{
  "n_layer": 15,
  "d_model": 256,
  "d_mlp": 448,
  "vocab_size": 709,
  "tie_embeddings": false,
  "parallel_block": false,
  "extras": ["some layers without attention", "local attention windows", "exclusive self-attention", "capped logits"],
  "lr": 0.00953,
  "beta1": 0.93,
  "lr_head": 0.00398,
  "batch_tokens": [8192, 16384, 32768, 65536],
  "seq_len": 512,
  "steps": 6229,
  "dataset": "wikipedia_en"
}
Each number is 200 + 30 x the weight over its row's rms, rounded and kept within 0 to 999. Layers, rows and columns count from 0. The size before them is the row's rms in percent of the matrix's.

# o: layer 3 attention output (transposed), 256x256, rms 0.153, rows 108-111,236-239, columns 0-255
# v: layer 3 attention value, 128x256, rms 0.176, rows 109-112, columns 0-255
o108,098,219,216,192,204,240,198,218,177,250,145,224,186,183,181,250,220,215,212,207,151,201,239,146,230,185,171,214,219,234,140,199,210,198,240,197,154,135,187,172,142,224,237,211,209,218,196,230,202,185,177,175,197,224,171,153,203,162,171,188,143,246,183,190,182,243,215,249,222,210,200,234,211,185,216,198,205,217,211,184,239,270,221,143,200,189,176,231,244,231,196,205,248,194,171,190,241,225,218,181,245,175,168,149,182,160,204,181,210,176,204,201,141,293,185,192,181,263,167,209,199,175,217,152,228,274,192,214,208,210,141,233,195,162,194,176,205,238,247,253,198,250,166,242,194,170,167,173,203,265,248,228,231,185,173,272,190,209,201,196,193,230,199,168,201,174,145,230,178,191,203,219,158,196,204,186,159,157,219,238,236,197,193,182,241,225,212,205,206,163,192,187,262,170,169,222,192,160,191,206,207,189,199,212,212,178,227,238,175,202,159,201,190,154,205,159,191,239,194,219,154,162,183,187,203,182,224,180,186,134,200,191,225,189,153,237,207,206,158,183,158,194,169,212,203,191,243,238,138,191,167,203,234,199,249,212,178
o236,103,195,198,203,217,186,222,160,277,182,238,186,253,276,213,193,232,168,157,249,262,172,207,180,201,167,184,218,158,179,191,220,218,185,218,175,220,172,191,206,208,168,186,178,239,190,233,230,119,210,179,215,146,221,174,247,259,239,190,188,161,158,188,257,143,160,179,197,161,154,223,209,188,235,134,202,244,190,254,212,247,196,222,230,170,210,207,188,224,154,192,164,203,192,198,214,224,216,185,183,234,212,188,176,141,280,176,172,220,252,216,167,215,174,171,198,186,182,229,177,177,196,199,202,172,230,207,220,216,194,192,193,129,215,245,172,200,200,171,231,237,207,215,194,210,235,219,240,214,195,138,192,199,241,159,189,153,190,217,246,167,254,200,188,170,206,151,211,167,214,162,182,213,199,207,194,158,202,223,225,175,229,176,206,198,214,198,202,213,198,216,190,185,231,165,179,206,198,197,173,138,158,188,188,226,131,148,215,214,216,198,192,177,169,206,250,233,230,256,178,241,185,185,198,205,235,220,159,247,178,220,237,237,195,174,238,154,179,158,198,203,244,170,183,194,171,172,270,203,233,185,222,200,152,211,198,148
v109,101,189,132,181,155,205,168,245,262,197,206,226,233,200,175,169,185,213,156,167,179,167,184,246,197,183,219,224,195,164,181,201,224,171,170,169,204,237,209,244,147,192,251,241,187,171,211,171,118,199,241,223,193,230,217,211,198,264,176,173,211,191,208,197,241,181,229,177,229,213,224,209,134,197,184,238,206,236,142,206,229,176,231,186,153,196,206,182,204,157,207,206,213,176,172,207,227,176,187,158,196,199,192,214,243,197,202,169,179,195,177,213,197,228,171,204,198,259,225,187,160,270,209,193,184,191,259,243,221,211,162,199,213,194,160,213,235,189,162,213,234,182,221,222,198,167,199,227,168,171,294,225,188,232,238,211,226,209,173,185,225,171,150,252,172,181,150,261,231,153,200,242,159,174,208,222,230,209,217,183,198,202,182,199,166,215,221,172,171,220,237,244,213,240,128,232,159,150,254,227,231,195,197,193,171,134,182,187,257,244,167,205,197,215,252,166,169,184,232,236,169,243,165,182,179,223,163,174,177,157,160,254,242,190,186,187,210,193,188,204,192,214,189,202,217,219,188,187,172,167,146,243,199,232,211,196,183
o109,104,169,185,228,186,216,179,228,220,203,237,231,195,173,242,203,195,198,180,184,205,199,228,175,197,213,219,227,175,232,233,195,177,172,181,251,195,221,237,242,258,185,211,164,173,193,188,177,157,194,207,196,246,175,244,234,168,259,278,141,242,187,231,248,201,163,165,204,177,194,211,207,193,266,224,186,194,142,187,250,251,185,207,170,150,220,141,203,146,186,184,170,231,213,120,154,161,187,181,154,227,132,203,173,191,168,207,155,175,178,249,215,198,174,226,176,144,246,253,206,171,197,280,170,217,197,127,188,229,184,177,204,167,177,216,183,206,161,215,163,187,192,213,188,164,189,195,219,229,189,218,222,179,251,243,172,197,185,237,202,170,231,229,157,166,222,213,208,237,145,214,182,179,179,190,184,230,196,160,233,177,191,237,133,175,220,182,191,169,134,190,232,235,215,222,206,230,176,167,195,207,188,279,187,217,276,185,211,202,239,228,208,162,204,222,185,171,192,146,193,187,171,174,199,223,209,191,196,211,201,199,175,220,179,235,186,225,230,220,221,204,174,174,186,222,195,150,195,226,266,231,191,182,193,194,188,187
o237,098,213,216,173,232,240,176,180,156,178,174,193,170,230,129,207,226,178,206,200,207,249,208,186,221,95,170,177,258,187,162,203,214,226,246,199,222,226,264,132,149,253,232,173,185,215,220,251,206,179,175,216,195,202,192,189,231,157,185,221,197,227,159,206,191,176,157,212,205,186,150,225,199,155,242,172,205,143,199,91,154,180,196,157,206,148,255,170,209,199,223,162,215,183,195,147,213,210,178,254,161,167,174,229,191,209,228,178,199,209,210,224,259,231,187,250,201,127,193,202,212,204,158,191,197,216,228,214,247,226,250,181,196,205,229,256,203,225,151,179,181,204,214,171,200,172,237,159,140,222,183,242,204,223,232,165,193,202,222,206,189,181,244,188,224,215,249,186,168,217,139,201,224,180,197,194,148,169,208,187,240,225,205,203,179,178,228,179,170,179,169,207,222,193,199,275,213,200,228,194,213,165,193,140,209,168,237,210,198,170,219,174,137,193,188,220,212,235,202,249,241,205,212,195,199,183,209,202,193,230,185,207,265,221,212,251,222,180,225,200,212,203,208,208,166,187,232,225,198,193,225,212,196,213,230,178,164
v110,104,184,187,174,165,163,187,199,198,181,178,222,136,256,157,204,220,192,219,155,233,186,186,141,176,194,211,227,186,240,168,185,239,197,211,204,206,207,171,157,185,143,243,224,223,217,180,183,194,214,204,204,181,153,223,204,187,191,218,171,191,251,196,195,224,207,174,219,225,190,205,195,252,225,138,197,187,191,162,179,187,219,257,212,175,175,238,203,185,154,185,197,190,221,225,187,269,205,157,223,245,196,194,193,201,215,196,168,196,125,219,204,202,210,233,229,254,154,232,165,216,237,213,199,177,176,163,219,181,226,155,207,170,234,210,192,207,201,200,263,195,123,178,233,205,234,192,176,153,277,180,223,192,234,233,247,210,187,131,202,210,212,246,190,180,198,231,229,133,169,159,236,201,205,192,229,203,181,190,283,225,176,214,218,163,165,134,150,179,225,184,162,172,205,134,204,235,204,191,180,214,205,198,229,163,236,197,164,147,185,193,210,195,166,238,191,128,208,209,240,185,195,196,210,191,207,214,188,191,209,176,188,207,169,205,260,212,175,284,194,200,165,248,188,147,175,231,201,166,176,175,175,201,239,147,263,227
o110,100,251,211,241,181,236,176,167,189,194,142,176,183,190,221,154,204,246,149,186,211,270,194,234,174,145,247,196,199,217,180,205,202,224,215,181,216,255,219,254,173,238,222,236,253,235,242,188,199,191,184,188,221,248,214,186,198,217,232,202,196,212,195,191,157,195,261,128,226,165,206,216,242,164,270,191,219,154,205,190,218,233,211,183,178,163,231,205,178,239,173,242,132,202,170,231,228,158,217,208,234,151,170,164,187,185,174,193,186,153,189,267,186,256,191,197,203,211,209,202,207,202,187,206,208,190,205,220,228,236,207,224,219,197,220,169,199,191,194,189,208,213,231,168,191,243,203,195,192,217,179,195,234,229,160,139,198,280,165,215,220,211,219,236,165,271,243,214,249,217,217,157,167,171,183,198,236,269,190,218,218,160,250,185,163,200,225,256,229,178,141,158,199,207,226,208,164,173,247,202,238,141,175,263,174,180,223,218,210,191,176,196,181,182,173,207,216,217,238,213,248,181,229,180,209,220,208,214,173,219,181,228,211,186,144,169,155,267,157,196,240,163,186,181,178,202,201,176,212,219,207,181,148,183,210,212,204
o238,097,170,158,169,232,233,230,188,210,198,190,169,158,214,193,283,158,208,225,204,229,178,216,164,236,204,172,210,243,232,216,202,156,214,173,233,178,147,232,152,246,174,158,166,204,193,223,207,207,208,237,251,227,172,201,208,189,236,245,191,187,194,160,172,240,205,173,191,217,170,207,180,201,162,238,225,200,158,181,255,184,192,157,187,152,159,197,194,207,200,188,192,237,195,203,227,211,214,222,178,165,191,186,221,240,183,254,229,251,210,184,245,228,215,233,198,134,174,167,188,132,200,201,195,189,262,236,196,205,191,238,248,162,217,167,163,235,179,146,248,165,198,170,165,173,194,157,209,229,228,214,208,164,204,209,220,289,185,245,180,184,160,236,180,183,230,192,184,195,213,218,183,203,218,182,203,209,201,189,204,209,224,250,259,222,187,203,231,182,100,209,220,275,152,185,191,195,183,183,207,161,201,177,171,147,236,227,186,192,198,232,183,150,214,214,174,202,215,179,183,183,220,184,178,255,200,237,179,189,234,206,155,122,211,134,257,234,164,187,182,218,161,176,205,167,165,219,207,236,175,221,190,231,214,204,182,235
v111,094,152,218,162,177,183,231,179,172,161,143,212,227,227,249,226,238,265,201,208,223,222,251,196,241,167,155,170,222,183,185,216,238,148,158,268,227,235,159,126,222,194,232,169,196,205,211,192,156,185,205,150,155,199,194,176,215,169,204,202,213,156,202,238,234,243,214,223,175,239,214,189,204,155,203,244,218,219,209,178,249,263,177,186,241,192,195,170,189,204,196,191,147,175,166,181,167,204,193,167,168,210,210,222,265,197,177,198,218,178,213,180,212,178,205,232,209,184,273,160,162,219,166,213,194,170,189,178,175,170,251,197,192,221,216,178,244,205,149,188,206,149,229,194,185,219,226,147,194,189,191,218,160,201,117,214,218,200,185,202,199,197,211,143,196,237,209,210,195,181,238,156,211,201,178,174,81,196,214,198,163,225,208,176,212,254,229,200,184,145,256,170,237,191,187,224,168,197,216,123,200,210,190,199,181,181,190,189,156,198,179,191,203,232,177,174,204,229,207,199,197,235,234,229,203,140,197,220,187,151,214,218,164,211,186,141,256,189,211,233,191,245,188,219,175,209,231,173,236,220,222,172,177,192,232,171,233
o111,091,193,128,182,206,183,164,174,240,197,157,225,165,202,157,158,167,109,219,224,224,151,149,177,190,215,179,198,200,92,219,206,171,217,185,178,233,185,199,182,232,185,160,171,161,185,189,220,182,201,243,158,204,177,161,176,247,183,197,190,257,204,182,177,221,176,204,211,256,198,267,245,195,175,213,263,200,227,219,174,220,245,179,198,235,174,178,236,257,199,170,204,190,236,204,203,177,208,190,192,209,205,242,196,208,188,229,214,183,186,216,184,250,177,131,214,240,212,175,203,198,207,199,168,180,213,223,245,195,220,245,220,222,217,227,215,243,187,176,162,217,221,184,225,205,256,179,239,209,205,213,244,220,271,229,235,164,208,168,234,237,188,197,233,209,200,216,225,246,238,189,137,215,199,234,226,150,135,181,241,199,186,206,192,205,185,223,210,182,211,164,183,258,193,242,197,202,180,222,235,176,224,230,177,199,176,171,150,187,221,230,207,176,284,149,203,241,196,151,183,166,177,170,220,231,184,208,151,185,221,192,206,212,225,209,204,212,214,209,241,190,226,172,226,132,230,170,177,152,213,233,151,189,215,191,248,167
o239,096,182,250,172,207,191,179,201,218,229,199,243,227,209,163,243,193,225,211,256,206,170,215,222,260,247,186,181,179,192,194,248,191,140,202,210,207,194,225,174,144,201,232,206,186,195,217,192,219,223,186,224,194,219,201,208,186,200,210,179,168,189,188,214,180,206,206,188,217,192,172,177,192,230,183,119,219,137,166,236,181,195,219,159,156,170,172,168,199,235,179,184,237,153,187,194,227,204,236,153,143,191,171,223,179,181,156,282,217,210,143,187,182,158,239,266,212,224,215,178,241,182,204,249,217,161,199,168,159,171,228,200,214,246,234,190,183,219,215,191,189,162,195,221,242,178,227,188,274,166,211,180,190,232,215,204,219,247,220,191,201,213,235,162,202,182,195,166,155,213,208,244,198,184,150,213,202,272,197,105,214,192,243,201,145,158,186,161,216,215,218,192,195,260,141,225,223,225,218,229,161,213,215,203,203,176,246,248,219,238,239,167,183,136,256,184,191,161,240,162,229,201,192,217,200,242,202,202,192,193,245,223,196,182,197,194,193,133,247,215,182,163,203,205,237,210,241,188,179,184,138,231,224,195,257,179,201
v112,104,138,149,228,203,184,215,197,188,177,158,218,136,222,228,146,190,186,242,173,155,157,240,190,194,225,179,142,194,218,165,217,160,180,156,177,234,266,249,249,224,198,207,198,243,229,212,228,178,189,220,202,217,208,195,163,137,174,222,182,241,228,201,209,178,218,231,202,187,195,193,186,202,181,213,194,224,219,172,186,194,238,185,204,206,196,181,251,242,212,194,242,215,225,182,260,181,221,210,231,177,242,134,206,241,240,187,185,169,234,220,171,193,179,230,169,201,250,170,202,215,253,164,204,188,230,226,177,175,230,192,209,149,202,177,175,234,192,174,229,191,217,232,256,188,248,162,244,218,263,239,160,247,178,183,218,232,203,215,216,235,174,273,187,184,237,179,175,254,133,208,172,222,264,179,172,190,191,221,206,171,203,211,259,206,223,215,279,181,166,184,174,206,202,215,203,247,235,154,220,216,197,235,156,228,204,195,231,208,158,189,155,206,178,211,186,242,221,193,193,252,225,248,215,213,207,155,251,222,239,181,252,204,191,194,185,162,162,159,198,207,245,209,233,217,147,248,237,227,201,220,182,199,178,180,184,204